config.toml
num_hidden_layers = 16
hidden_size = 128
num_attention_heads = 2
num_key_value_heads = 2
head_dim = 64
intermediate_size = 320
vocab_size = 1820
hidden_act = "swiglu"
norm = "rmsnorm"
norm_place = "pre"
norm_eps = 1e-05
positions = "rope"
rope_theta = 10000.0
rope_fraction = 1.0
qk_norm = true
attn_scale = 0.186
bias = "none"
tie_word_embeddings = false
parallel_block = false
init = "normal"
init_std_qkv = 0.0442
init_std_o = 0.0
init_std_up = 0.0442
init_std_down = 0.0
optimizer = "muon_variant"
learning_rate = 0.0142
lr_mult_o = 1.5
lr_mult_down = 2.0
beta1 = 0.9
lr_head = 0.00876
warmup_steps = 0
schedule = "wsd"
decay_fraction = 0.852
decay_shape = "linear"
final_lr_fraction = 0.05
batch_tokens = 32768
max_seq_len = 1024
doc_mask = true
train_tokens = 214600000
max_steps = 6550
dataset = "wikipedia_en"
Each number is 50 + 12 x the weight over the matrix's rms, rounded and kept within 0 to 99. Layers, rows and columns count from 0.

# layer 3 MLP down, 128x320, rms 0.26, rows 0-43, columns 160-319
42 38 63 58 54 62 51 19 67 64 41 43 43 59 48 39 42 63 50 57 42 58 52 62 18 64 44 31 44 29 51 51 71 56 46 49 64 43 45 62 44 43 48 47 45 54 62 54 46 62 55 64 57 50 58 49 70 33 37 37 61 55 48 56 48 45 61 25 59 44 41 51 46 64 25 52 52 27 64 40 54 28 41 45 61 49 46 52 52 50 57 41 45 52 40 41 72 36 52 56 48 60 32 65 62 59 61 26 33 70 42 64 40 37 53 40 57 56 35 38 53 48 55 61 48 41 59 48 50 59 57 47 34 42 57 57 41 55 51 67 56 35 47 57 28 52 62 43 45 40 67 55 56 54 73 57 54 66 55 53
37 69 43 54 40 39 37 38 57 40 62 46 49 65 49 48 47 51 37 59 70 50 56 57 46 45 51 46 46 63 43 45 52 43 46 44 45 59 58 54 62 28 53 61 44 42 56 26 67 48 37 57 46 62 49 35 51 42 26 64 48 47 43 43 49 63 64 48 30 52 54 65 49 55 56 49 60 56 39 53 59 65 51 46 39 49 53 56 46 62 55 43 58 64 43 43 48 44 27 53 60 42 61 25 42 52 45 48 55 40 37 40 46 66 43 63 52 49 40 41 42 31 34 42 20 64 58 42 32 48 58 50 50 50 38 45 41 56 55 34 47 60 51 55 42 54 54 72 37 68 52 42 46 55 44 52 58 52 45 48
49 57 57 58 66 48 62 51 66 24 43 59 43 44 46 80 32 42 35 60 56 58 43 47 43 37 42 51 39 40 28 43 53 35 52 35 63 39 58 29 28 38 44 51 51 71 71 40 71 48 67 42 69 37 65 66 64 48 60 58 40 47 54 48 39 68 65 52 74 37 70 77 41 47 66 51 36 45 48 56 37 49 64 36 69 27 66 35 50 31 40 32 42 45 74 57 65 44 59 53 25 43 46 42 34 58 52 51 44 40 51 32 56 44 36 71 29 55 38 39 51 59 60 36 39 34 26 48 43 39 46 55 64 45 54 72 33 43 59 47 20 30 46 55 44 36 58 22 67 54 45 59 60 45 59 46 39 45 44 43
78 60 55 58 65 43 46 62 61 55 66 32 35 50 45 48 48 52 49 49 58 67 45 51 66 57 67 32 65 51 45 45 47 50 55 42 27 57 63 80 60 51 54 63 51 52 75 52 51 44 28 31 67 49 55 59 37 30 46 54 43 64 56 52 37 41 59 27 20 43 47 49 63 54 46 48 69 49 40 64 72 58 39 43 29 46 59 35 32 33 43 33 58 40 55 52 75 33 68 39 41 60 38 37 61 35 45 34 46 62 28 48 39 39 48 64 41 57 51 47 47 52 52 39 56 54 58 58 42 47 46 46 27 69 36 59 67 70 63 35 49 62 72 43 38 34 35 28 45 60 68 20 74 61 38 57 67 46 46 48
56 52 40 55 41 35 22 60 33 44 51 42 34 41 43 58 39 40 58 43 49 67 43 68 44 35 23 29 38 46 36 45 68 64 45 47 44 79 42 40 47 59 43 51 50 43 67 46 48 46 50 27 57 54 64 35 37 49 74 60 49 32 43 54 48 77 60 49 53 48 61 48 43 43 48 44 43 60 46 70 60 28 58 48 48 48 69 55 46 49 27 47 10 51 73 62 59 29 38 43 61 57 61 59 51 54 42 50 65 57 54 48 48 67 47 53 45 37 48 42 67 59 41 25 45 50 50 47 51 37 35 37 46 54 35 54 59 27 50 46 33 46 58 28 71 53 50 38 63 51 48 44 39 36 60 51 45 63 60 49
51 64 51 60 55 39 66 51 60 51 50 36 59 67 50 30 36 58 32 45 55 57 78 55 44 59 47 72 38 42 47 66 46 48 55 47 51 66 58 51 70 16 56 59 56 43 52 58 42 68 55 24 42 63 44 46 53 51 61 42 20 42 53 45 50 48 47 44 45 42 46 56 31 52 65 74 25 65 55 43 43 54 43 74 57 55 52 46 58 46 71 51 68 65 56 57 46 35 23 51 41 43 43 45 64 38 56 64 60 52 39 44 54 75 49 42 43 48 50 60 53 39 58 47 54 45 45 41 51 34 56 33 27 42 42 57 61 46 36 46 68 66 43 50 41 61 43 25 49 31 61 47 59 44 60 53 69 60 45 42
25 27 60 41 47 72 44 52 29 59 63 66 51 60 60 42 39 60 39 58 57 34 31 44 57 64 52 37 42 54 53 58 35 47 51 58 60 53 48 37 43 24 49 60 64 49 61 37 67 44 53 63 49 45 48 47 71 36 49 42 77 23 53 53 27 56 49 47 59 49 59 60 37 43 35 64 28 62 51 50 72 67 45 40 42 35 38 62 30 63 24 26 45 43 47 53 55 59 47 35 53 53 49 45 33 64 57 43 39 69 37 52 50 34 64 65 63 45 57 50 43 53 45 17 44 39 48 54 38 42 46 36 42 49 53 53 65 79 32 53 53 47 75 28 37 61 29 50 36 69 40 53 50 49 49 65 46 33 83 54
45 51 44 67 68 61 54 28 61 68 61 59 37 41 61 58 40 42 45 40 65 30 24 45 48 44 77 42 35 56 46 39 62 65 50 50 53 64 32 44 33 61 60 67 53 56 43 74 31 31 45 61 45 45 40 62 43 32 64 63 54 59 50 56 57 59 39 42 48 62 60 60 44 55 59 38 59 68 56 60 54 55 40 45 72 46 46 51 58 57 59 40 47 44 46 54 51 46 30 66 45 46 43 57 41 36 57 59 57 39 62 51 37 56 61 32 48 56 68 73 45 54 63 42 49 28 27 67 40 51 52 83 43 65 52 51 54 49 51 55 40 57 32 45 62 32 35 33 44 54 45 57 60 60 60 49 52 45 61 52
61 61 25 42 47 47 50 44 70 60 49 49 50 45 28 35 31 57 39 36 32 41 43 48 40 38 58 70 41 68 67 29 47 28 41 57 40 32 47 44 42 60 37 59 70 52 57 60 66 41 50 45 69 42 49 38 57 58 62 64 57 62 48 56 57 68 47 44 52 33 69 51 60 55 66 39 54 53 83 63 43 47 57 32 33 70 49 72 47 24 40 42 63 32 52 47 51 49 57 39 44 53 52 62 21 44 40 46 56 61 47 28 52 58 64 36 21 36 50 26 35 53 46 52 68 34 82 44 52 45 72 45 43 23 55 63 49 70 48 75 44 51 65 32 51 39 50 43 45 57 36 34 63 63 26 39 37 54 57 51
55 59 52 56 50 36 43 26 35 38 37 51 42 46 41 49 77 48 64 56 38 56 41 66 44 58 63 52 64 57 45 46 61 70 70 69 48 53 42 61 54 35 51 30 58 38 42 53 71 47 44 55 36 61 61 44 61 19 45 43 66 55 57 39 50 71 43 39 62 57 46 44 46 78 39 41 35 47 73 41 40 29 35 60 29 47 71 54 52 24 34 54 55 31 64 64 39 55 33 42 48 36 51 55 65 27 66 61 84 53 77 61 31 30 51 56 59 30 39 25 44 74 55 48 57 46 55 58 42 63 36 38 74 52 53 48 56 34 53 39 60 30 45 58 47 56 56 54 52 51 63 41 53 28 50 41 62 43 54 57
46 50 46 63 58 42 60 28 57 30 40 48 12 41 42 39 40 58 59 40 59 56 54 57 27 40 51 60 47 40 43 44 48 47 38 38 54 47 46 44 36 33 32 36 33 53 51 35 57 48 46 55 51 57 42 35 44 55 39 44 44 44 41 30 57 50 54 39 51 40 48 17 47 45 50 36 40 49 49 45 55 48 51 44 49 51 72 60 50 63 31 55 65 42 46 48 37 56 34 68 78 46 51 28 53 42 35 59 44 62 55 38 39 59 55 52 46 36 26 44 70 52 40 61 54 65 49 57 63 57 57 40 53 67 63 67 37 61 48 39 56 32 80 69 33 44 42 47 58 54 70 19 49 53 43 51 64 69 41 25
76 39 47 58 53 47 37 53 49 25 65 48 50 65 38 46 41 48 35 50 69 62 67 57 48 31 67 39 46 68 57 34 45 49 48 53 50 48 49 69 61 45 52 74 43 55 59 40 46 39 91 42 53 33 58 34 65 42 49 47 47 53 35 78 40 63 56 50 62 47 40 68 46 24 59 50 56 70 45 42 35 52 46 54 48 69 66 46 58 53 58 40 51 46 53 25 30 62 38 40 57 60 65 63 69 51 23 41 59 59 33 57 55 39 41 51 35 74 56 47 48 37 58 67 46 41 56 47 50 44 44 45 58 50 58 52 57 31 43 70 31 35 42 49 64 58 47 48 65 49 53 62 74 57 44 36 57 44 42 53
47 50 60 53 49 50 34 54 64 47 55 49 38 44 42 79 39 64 43 53 25 46 53 50 65 55 72 67 60 44 53 25 71 47 53 52 61 46 43 40 59 44 46 60 57 41 49 63 35 43 54 52 58 34 45 71 46 36 55 60 62 51 61 47 35 51 53 40 54 42 46 64 43 29 61 58 54 48 35 38 30 48 33 49 33 47 69 50 60 64 61 30 38 54 41 51 34 47 69 34 59 52 38 54 69 53 56 44 67 32 46 50 49 62 40 47 44 32 56 56 38 55 48 37 66 47 40 37 68 56 60 41 46 47 47 46 41 19 58 63 38 63 35 38 58 51 54 59 54 60 68 41 30 43 38 44 51 37 29 43
65 45 50 46 37 64 50 49 27 24 44 43 55 38 58 47 59 68 64 53 72 50 32 48 62 51 21 48 58 62 42 63 53 58 39 35 40 45 34 58 46 27 50 54 53 57 39 49 30 46 38 31 47 67 39 45 51 47 43 49 44 47 55 38 55 60 00 28 53 49 53 41 64 48 65 46 60 42 41 35 40 46 42 52 41 39 32 28 32 46 79 44 39 48 54 57 34 54 38 33 57 48 64 61 50 35 32 40 56 57 52 33 47 51 53 49 41 73 65 65 53 35 46 69 62 60 48 44 47 65 49 47 23 35 58 53 45 62 55 27 42 54 55 72 51 43 47 45 17 66 65 67 45 60 45 45 61 52 51 59
40 45 36 47 53 45 51 41 65 52 56 52 51 42 51 40 41 42 56 51 37 42 80 56 57 47 42 41 62 63 48 39 54 17 71 40 45 34 47 49 35 59 50 44 41 48 58 39 47 40 39 59 75 53 67 61 40 58 53 50 51 39 31 74 49 40 67 54 49 36 49 50 50 69 17 41 43 65 29 44 44 26 42 23 49 46 33 54 57 60 42 49 39 24 67 34 51 51 20 39 53 64 32 50 52 41 69 54 37 54 35 53 55 52 43 67 60 34 53 38 75 61 61 46 54 57 56 58 45 65 33 40 51 55 45 40 46 65 44 30 63 47 55 57 52 42 54 35 43 69 64 69 51 50 30 55 47 46 26 47
51 56 61 42 50 40 45 42 52 60 56 40 20 51 72 36 84 51 51 60 48 55 57 55 43 29 52 49 48 67 52 61 46 42 80 43 51 62 53 51 49 53 47 52 62 43 58 42 54 58 44 57 39 32 53 39 48 37 67 33 51 33 45 65 51 50 68 50 38 39 74 56 45 63 56 41 54 34 52 54 47 51 43 57 41 44 55 49 43 42 40 51 41 43 63 42 41 54 31 60 74 52 35 73 71 54 61 36 58 40 55 38 50 23 63 51 57 56 46 36 43 55 54 53 47 32 31 59 55 47 40 37 55 61 51 38 49 54 48 44 69 48 69 43 46 60 58 43 58 48 64 61 53 40 62 66 50 44 48 34
44 43 61 50 29 50 57 32 42 37 35 52 65 55 53 46 49 76 44 34 36 40 65 56 51 52 67 36 49 39 60 62 42 42 48 41 42 43 44 52 52 45 20 56 44 46 65 55 45 50 44 40 63 41 49 50 42 50 43 64 53 52 42 55 39 52 68 34 59 47 68 36 46 58 56 52 48 46 57 32 58 46 49 44 66 42 40 42 53 35 67 53 62 46 36 57 70 48 40 54 42 46 41 52 68 62 61 47 44 53 55 68 35 50 46 41 56 49 58 63 33 50 57 57 52 52 62 48 60 44 43 52 67 34 34 42 47 41 72 53 54 50 53 27 46 34 39 69 59 43 50 52 64 41 53 29 30 58 53 56
44 30 51 57 30 42 71 60 59 53 34 58 39 26 44 59 71 39 59 56 44 46 39 49 44 49 76 31 65 65 65 60 45 57 40 35 51 42 59 18 64 33 45 51 51 35 59 42 59 62 42 35 46 52 57 55 46 60 69 51 74 27 41 53 32 61 53 52 63 44 41 51 61 51 64 42 46 56 44 49 64 42 24 61 42 69 45 54 43 36 46 60 36 48 56 50 36 44 41 34 45 35 64 29 39 56 41 47 36 57 61 35 47 55 46 43 41 67 18 66 37 40 50 49 51 59 51 39 45 63 47 42 38 52 45 48 36 47 54 31 68 60 59 45 59 47 59 45 50 57 52 46 61 39 35 59 40 29 75 44
49 42 56 60 46 52 42 47 52 68 38 44 33 78 42 58 51 51 52 52 43 35 64 63 46 63 52 44 50 52 66 51 42 46 46 37 59 54 61 46 57 21 72 45 52 46 53 50 55 64 44 65 52 71 54 44 54 24 56 63 65 47 41 39 33 45 52 43 42 49 40 37 47 47 57 49 74 73 54 67 53 23 38 30 36 52 54 54 54 26 69 64 54 18 37 29 56 43 62 58 54 46 50 33 12 61 60 59 38 30 55 60 47 72 43 44 44 47 75 76 42 45 60 45 33 74 65 69 47 48 70 66 66 39 61 37 63 44 41 45 40 52 55 52 48 60 34 41 61 74 49 58 57 62 46 47 41 76 51 43
38 57 49 57 48 69 43 41 59 48 49 62 36 46 58 37 48 46 68 56 64 65 48 48 51 61 39 49 59 35 37 57 50 63 75 35 77 40 38 57 51 45 21 52 45 62 53 77 53 42 50 45 49 52 57 31 66 31 35 58 49 36 58 41 56 42 60 58 59 39 38 63 41 54 45 63 53 50 39 57 60 40 51 60 50 58 53 64 58 52 51 52 61 29 46 50 21 52 72 36 32 61 68 61 52 71 30 35 47 52 57 50 46 45 47 57 55 33 46 67 67 56 72 41 36 48 49 52 53 27 49 56 54 32 37 68 45 60 24 42 49 36 57 47 36 50 66 27 47 32 55 44 34 64 54 44 56 41 44 62
36 47 59 68 36 41 64 54 27 69 60 53 51 40 58 54 58 49 52 54 47 60 51 54 29 65 67 46 26 42 60 47 55 55 55 33 49 41 63 65 44 84 54 46 36 50 61 55 38 35 64 54 53 54 56 56 62 60 48 46 36 59 43 57 30 58 36 48 63 43 38 68 51 54 39 39 44 66 40 56 47 50 52 61 76 47 78 64 37 34 50 41 37 31 43 66 58 56 53 49 61 64 66 56 63 39 67 39 49 70 66 49 49 75 47 29 41 41 50 77 42 48 41 57 79 57 45 65 39 54 63 40 65 63 50 52 55 58 48 49 52 43 68 33 66 43 45 50 51 45 50 33 59 42 62 57 48 60 71 61
47 47 41 41 54 57 59 68 48 50 27 83 53 55 45 68 60 53 26 48 28 53 58 55 66 46 63 44 48 50 53 54 80 56 49 56 42 54 42 44 37 59 44 31 39 29 55 44 52 42 65 36 52 44 34 47 55 43 54 52 51 48 53 37 54 42 64 35 49 56 49 51 55 53 41 54 72 62 29 53 29 64 60 36 65 41 79 64 40 38 54 52 47 40 44 56 54 49 33 52 38 58 48 57 53 66 56 41 53 57 58 38 33 28 29 43 50 20 26 36 48 39 37 40 26 85 58 40 52 43 36 48 49 54 31 60 32 53 54 60 52 55 43 29 46 55 47 72 43 30 55 68 45 52 51 51 57 59 66 63
78 50 58 45 64 50 23 35 71 53 55 63 61 54 56 43 54 44 62 49 54 74 49 41 70 56 40 34 60 60 36 44 64 44 48 58 34 55 36 44 41 56 43 43 71 39 36 39 62 58 56 48 47 44 57 43 50 41 54 41 66 54 17 52 57 29 26 48 52 66 50 50 44 40 49 46 51 75 43 66 69 54 69 21 54 58 42 37 57 37 36 48 52 37 43 64 50 35 30 63 60 58 54 54 24 42 46 42 52 30 51 50 36 52 67 38 54 39 68 52 24 51 77 46 30 57 57 47 53 48 60 51 56 47 38 42 32 53 35 32 55 58 54 60 47 31 71 56 48 46 43 47 35 22 52 35 50 52 40 48
51 50 61 41 62 27 40 46 51 32 58 44 56 39 55 39 63 74 36 62 63 47 80 50 52 39 58 50 30 56 46 62 46 57 55 50 43 61 49 27 67 52 71 50 60 65 47 49 43 48 66 51 42 51 58 46 44 32 56 45 63 36 37 27 28 54 50 50 27 55 48 46 61 50 30 34 38 57 55 53 33 51 56 51 47 46 53 40 34 50 51 64 51 66 36 46 42 52 64 38 63 65 24 66 29 47 41 58 34 47 51 50 50 38 52 42 61 60 51 48 49 57 29 63 42 42 34 41 42 60 34 46 50 62 41 51 71 50 52 54 58 69 59 43 38 20 45 38 45 53 33 56 56 33 41 47 50 55 57 55
35 46 45 59 44 61 66 54 46 31 50 55 32 42 41 42 45 56 49 19 52 44 56 50 67 50 55 41 55 47 56 46 41 36 57 61 34 49 57 55 55 40 54 57 52 43 60 55 42 44 63 41 50 17 54 51 50 18 54 55 49 46 63 42 57 49 47 33 44 66 51 42 48 50 54 52 43 55 54 54 43 44 37 48 26 36 31 54 45 52 34 39 47 68 57 49 44 47 52 53 55 51 47 45 57 40 23 47 74 80 49 66 80 62 58 40 44 66 41 37 46 54 56 59 58 51 69 65 47 60 55 50 49 40 49 44 49 38 29 36 70 45 66 50 34 47 34 46 69 49 29 44 39 40 30 50 25 61 59 39
40 52 67 30 42 42 49 48 59 25 43 41 46 45 27 39 50 54 35 57 63 50 30 27 35 38 56 60 43 50 40 42 54 25 23 61 54 57 55 71 51 51 58 39 60 48 50 32 64 52 49 31 59 65 58 63 58 47 46 44 59 65 55 62 63 51 13 67 34 39 63 50 52 52 70 55 57 71 58 73 61 40 44 42 66 43 48 73 35 80 56 29 40 58 47 73 12 50 25 34 74 33 44 64 53 53 51 65 54 45 50 26 41 48 45 49 39 55 46 55 49 23 45 39 51 53 41 44 52 44 46 58 58 54 81 52 47 70 35 27 63 57 52 30 49 63 54 27 48 48 39 58 59 47 66 52 56 36 43 47
53 52 50 58 39 61 48 26 55 59 41 52 52 64 64 47 49 60 49 61 59 62 64 60 43 47 40 52 46 38 59 40 47 67 49 42 44 52 25 52 42 24 52 54 54 43 58 59 47 42 46 34 48 37 47 48 49 49 57 44 62 53 33 31 49 57 55 57 29 35 41 52 46 60 35 72 54 57 40 36 40 46 38 61 49 39 36 61 61 62 63 50 28 46 30 33 35 33 31 67 57 41 58 55 54 49 17 58 51 70 51 41 47 44 65 48 45 38 40 47 32 66 35 45 39 61 49 49 59 54 48 63 47 37 58 34 62 67 67 73 65 55 45 35 68 52 48 09 55 60 52 71 45 39 44 63 58 58 44 33
60 54 52 62 57 62 51 25 57 54 60 49 50 54 55 38 63 50 64 52 38 56 45 56 25 69 44 40 49 44 52 39 67 53 57 39 53 33 21 55 48 45 60 59 42 45 52 52 51 69 55 47 49 80 56 63 70 41 45 50 62 65 43 71 52 70 46 31 47 59 55 66 68 28 49 45 71 54 43 58 50 38 30 66 44 41 36 66 80 71 43 35 48 33 53 53 67 47 40 58 42 50 40 56 48 39 47 32 40 58 48 46 42 51 53 60 56 56 24 45 49 47 59 50 66 33 64 50 35 41 37 41 41 29 56 46 72 53 50 35 45 39 61 58 32 51 64 60 64 51 72 45 64 48 54 67 36 28 37 32
48 58 53 57 44 37 50 45 51 79 72 54 47 56 41 60 59 40 55 56 62 65 38 42 51 56 71 42 58 73 62 70 34 49 52 46 47 44 58 36 32 49 62 41 50 54 65 49 41 58 45 52 52 61 48 48 52 66 59 60 62 41 46 50 40 48 73 54 23 30 50 50 48 50 55 56 53 42 37 42 58 43 50 62 76 61 46 55 60 54 41 28 69 47 51 64 56 64 36 22 43 39 45 57 86 49 54 52 41 61 63 54 61 51 62 60 41 53 80 35 66 45 73 47 47 28 59 45 50 39 56 48 63 32 42 56 66 50 47 51 52 67 37 53 63 51 32 71 48 45 73 53 56 41 42 56 67 49 47 61
20 36 51 53 58 56 45 48 44 40 44 39 69 34 45 52 59 50 38 47 40 52 52 51 59 20 50 27 65 26 53 31 59 68 56 38 32 34 45 36 51 46 44 50 52 50 29 64 57 30 44 57 49 56 53 50 59 35 48 45 52 44 59 50 49 54 44 49 35 37 70 50 42 34 82 24 56 44 64 57 49 55 40 45 34 45 51 71 49 37 52 53 62 60 47 59 70 42 40 20 35 53 42 64 39 31 55 61 52 62 64 47 55 49 58 73 40 54 46 65 61 50 55 43 48 66 51 40 49 42 71 53 59 49 55 51 63 52 62 48 46 53 34 45 47 43 51 47 49 53 61 36 56 37 61 61 58 52 63 34
32 38 48 44 46 58 30 49 63 49 40 49 40 51 56 53 48 39 32 64 79 46 48 37 35 39 55 60 47 57 47 66 54 52 50 43 62 33 44 49 37 41 35 33 45 57 52 39 37 52 39 37 47 49 44 57 31 77 59 46 47 62 51 56 59 46 35 48 51 12 25 47 38 57 52 25 55 46 63 47 43 53 49 54 36 48 59 89 61 54 50 62 51 40 51 57 33 68 49 48 25 43 48 39 59 62 53 41 60 47 50 39 48 43 67 49 57 52 31 43 32 51 27 48 51 70 67 43 50 35 49 39 59 38 49 45 39 48 36 55 67 27 47 37 35 52 55 76 19 37 40 60 52 37 64 41 47 64 50 49
51 68 51 45 54 42 52 55 35 53 64 58 43 64 62 53 32 44 31 66 50 36 32 53 44 80 53 58 35 58 63 64 58 60 55 58 26 61 50 54 53 53 31 44 52 43 48 53 74 45 47 43 59 48 42 76 24 32 53 43 54 50 56 42 56 48 54 53 50 55 36 53 54 46 38 21 44 70 61 52 54 63 83 52 54 71 45 52 45 35 38 66 42 52 35 49 28 49 27 56 82 51 62 45 78 59 63 37 45 79 70 62 51 39 63 36 55 25 74 50 46 45 47 36 57 46 47 48 43 54 55 35 66 49 47 38 72 61 55 49 55 26 66 60 51 60 50 45 44 59 39 40 50 64 52 45 54 43 47 71
58 54 39 50 73 75 52 47 67 52 50 58 39 29 31 59 41 50 69 56 61 49 39 60 25 35 43 74 46 32 45 47 40 67 67 61 46 48 40 48 26 45 79 61 49 63 36 58 74 45 27 60 54 30 64 44 53 50 63 58 52 48 63 48 35 41 38 57 49 39 38 65 49 75 64 30 46 72 60 62 33 54 43 41 48 56 32 73 34 50 62 57 29 58 47 47 66 41 59 44 30 39 58 54 46 47 58 36 41 39 62 35 53 23 51 39 44 40 45 47 45 63 53 30 43 55 71 43 47 49 71 45 44 39 48 59 57 29 45 42 46 67 66 54 54 59 57 44 53 25 63 55 43 65 38 44 53 47 60 46
84 64 58 54 43 42 34 60 93 63 42 48 46 46 45 26 63 52 40 15 67 41 44 47 37 45 70 23 47 78 65 43 50 40 50 42 47 79 13 42 62 44 54 57 54 67 50 29 67 56 47 71 62 32 39 59 57 43 41 41 46 51 32 42 50 47 53 39 63 58 23 51 47 36 50 63 74 45 53 38 66 54 64 27 65 44 76 43 60 61 60 33 75 58 36 49 64 62 54 36 62 62 34 63 20 39 46 43 64 85 56 50 39 48 64 62 58 66 67 47 46 38 44 66 39 52 51 51 45 43 54 49 49 50 32 56 48 42 38 65 50 69 33 68 23 59 70 70 80 64 50 37 51 44 51 62 46 47 49 58
40 57 61 49 50 43 46 37 39 53 39 45 56 65 33 66 46 44 49 61 48 38 56 54 58 34 44 51 45 69 49 51 63 58 48 67 53 44 49 52 59 45 46 53 29 65 45 65 53 43 49 11 40 64 52 56 74 64 46 62 22 56 62 42 62 47 71 11 59 59 61 62 48 31 62 54 63 48 61 68 71 29 49 53 30 62 61 47 31 32 36 66 46 35 74 42 61 57 67 61 75 30 66 59 42 27 52 61 58 50 46 51 59 45 32 45 59 62 32 49 63 70 42 70 57 40 32 55 71 49 61 53 48 49 28 41 54 44 43 74 77 64 57 39 46 59 67 49 40 47 50 50 61 41 43 39 64 55 41 45
43 48 58 43 37 55 53 57 31 59 55 40 43 39 53 47 50 53 75 46 44 44 47 52 51 53 53 48 41 80 53 51 20 52 36 33 42 53 62 42 47 72 58 27 49 43 40 45 45 64 52 53 53 53 51 69 42 40 45 37 39 45 40 55 55 66 61 45 39 59 66 43 52 56 70 55 45 40 56 49 70 57 53 62 56 49 47 47 61 53 50 46 42 53 69 46 46 51 39 61 35 57 59 33 43 64 62 58 63 61 45 42 55 44 43 51 42 37 45 44 49 40 49 38 10 37 29 41 59 44 57 45 43 25 49 30 64 45 45 40 47 43 62 43 62 36 50 50 61 48 35 28 56 37 25 31 72 33 52 67
61 54 50 56 50 46 65 49 54 54 54 65 30 33 59 37 43 59 55 37 52 84 60 64 45 47 33 58 40 31 69 31 69 49 43 50 57 47 61 35 37 52 52 26 45 54 53 54 63 64 54 40 40 46 37 47 39 56 57 68 59 52 48 43 51 70 51 58 69 33 36 56 58 41 50 37 49 67 51 53 59 41 67 47 52 65 56 67 50 55 32 58 42 42 61 53 52 51 34 53 51 36 43 58 64 57 82 53 53 66 66 52 47 47 45 36 34 54 48 31 60 71 49 50 56 52 51 54 30 62 49 42 58 52 52 20 33 28 39 60 45 33 35 53 55 42 63 25 54 31 74 36 66 39 59 64 53 48 66 44
46 44 50 60 47 70 30 47 74 27 39 16 49 44 49 42 42 30 53 46 45 41 76 33 24 68 59 45 60 58 67 24 38 61 73 33 60 34 55 57 60 80 68 50 45 45 65 55 79 48 41 42 54 49 59 41 35 57 48 46 48 64 65 48 55 45 54 44 56 54 57 37 54 46 46 55 57 35 46 42 29 56 51 70 36 36 52 46 55 43 55 70 83 53 48 52 47 38 79 66 62 66 41 63 47 45 37 39 30 47 55 50 34 67 61 67 40 63 45 62 57 48 42 59 27 32 68 57 61 42 43 58 61 60 40 76 47 32 65 38 61 58 47 45 32 56 22 43 54 53 67 47 39 54 29 59 55 56 68 28
46 44 41 43 56 28 63 44 58 47 46 61 51 45 41 41 77 79 46 58 29 32 66 57 57 25 53 41 37 45 52 67 36 50 27 43 29 37 43 45 56 44 62 46 51 49 65 69 56 58 45 56 47 58 48 29 21 21 33 69 51 70 37 42 39 57 58 49 43 48 51 38 41 50 62 46 50 58 37 65 48 66 19 66 48 57 41 48 42 34 49 70 51 57 48 56 66 52 34 54 72 52 48 54 35 61 47 56 55 52 41 29 56 38 56 68 64 31 62 42 22 50 29 49 56 47 58 36 46 45 62 58 36 30 33 49 51 62 32 59 45 54 35 43 58 40 48 54 49 72 61 69 67 42 46 39 54 51 55 32
45 37 48 41 43 40 62 42 55 63 45 34 43 52 37 57 49 54 59 45 60 56 39 41 64 30 84 28 56 28 59 58 50 57 33 60 63 55 69 49 51 41 43 62 35 64 58 40 60 41 48 34 50 55 51 44 39 61 39 55 48 26 48 44 55 53 59 56 50 32 59 67 33 36 57 59 52 55 62 79 29 42 65 50 59 31 58 40 65 48 42 50 37 59 37 39 68 42 34 31 16 66 58 49 50 55 26 55 28 35 49 53 60 53 72 49 70 31 50 53 64 64 34 51 44 58 31 50 58 69 81 71 59 24 34 53 37 26 71 58 69 44 36 31 59 57 56 56 47 68 47 52 39 40 55 48 57 73 35 53
51 58 49 30 41 67 49 54 51 34 54 52 46 61 63 50 69 39 56 47 53 38 39 31 52 46 61 44 53 54 43 47 38 43 46 33 50 43 64 38 39 38 56 50 57 63 52 63 55 47 58 30 57 47 49 75 42 48 49 43 57 58 50 52 51 37 50 59 27 54 49 60 34 37 46 49 48 75 44 47 59 33 54 59 61 51 72 70 47 69 43 33 67 47 48 60 31 46 51 44 49 46 51 62 63 50 52 34 47 53 53 38 63 41 60 52 68 48 62 62 48 51 56 53 60 48 34 42 60 48 56 47 29 54 51 59 45 59 66 44 49 70 73 47 43 36 55 64 54 42 74 42 37 37 54 64 68 48 56 42
29 56 46 51 30 52 34 64 53 27 57 57 42 49 58 17 67 50 33 14 66 42 51 56 39 49 64 66 49 28 50 75 34 59 44 59 65 57 44 58 49 39 37 58 40 49 76 29 71 43 59 62 53 40 49 56 59 60 29 39 62 43 44 66 72 52 60 59 66 66 30 51 36 38 22 61 36 50 49 47 49 63 45 55 30 51 83 40 43 54 28 56 55 44 63 79 40 40 70 51 27 42 37 71 82 31 45 46 51 42 50 56 54 65 27 46 40 68 49 60 72 51 42 48 54 47 55 47 39 58 63 51 60 50 38 54 60 42 70 41 54 48 52 58 45 31 53 51 57 30 43 57 61 58 43 47 29 63 41 51
44 49 51 64 62 70 74 66 33 42 71 16 58 34 58 44 56 45 45 30 47 60 32 48 58 55 39 29 49 51 35 42 36 33 62 55 33 64 49 75 40 47 55 59 53 51 66 28 35 46 50 57 28 45 35 53 71 53 57 55 55 67 55 14 31 51 43 78 50 54 76 36 50 40 61 56 48 52 54 45 46 44 41 68 66 39 57 53 45 76 74 46 62 54 47 53 81 42 46 43 58 52 36 62 37 49 29 47 40 73 38 49 72 61 56 41 62 32 61 40 50 44 49 52 51 61 56 37 40 47 42 59 63 49 47 82 62 49 52 40 58 55 51 75 55 54 36 45 49 59 44 41 81 46 68 57 50 24 61 69
47 42 63 51 42 55 52 51 47 47 57 72 44 41 49 64 49 53 38 55 45 56 56 20 62 67 44 20 67 40 57 48 62 44 58 39 53 45 50 58 44 50 47 33 38 57 41 46 50 63 42 58 41 57 52 36 50 46 44 48 37 53 58 48 39 37 48 52 43 49 57 41 47 34 73 55 39 71 57 49 32 59 60 43 45 58 48 64 59 40 57 44 35 44 40 47 55 52 40 41 31 64 42 22 39 29 45 29 37 63 48 52 51 59 57 60 42 29 26 72 50 39 61 36 29 57 36 55 50 52 48 55 58 39 50 65 55 55 56 52 39 45 47 46 53 48 53 47 56 44 59 47 57 52 49 48 53 53 33 68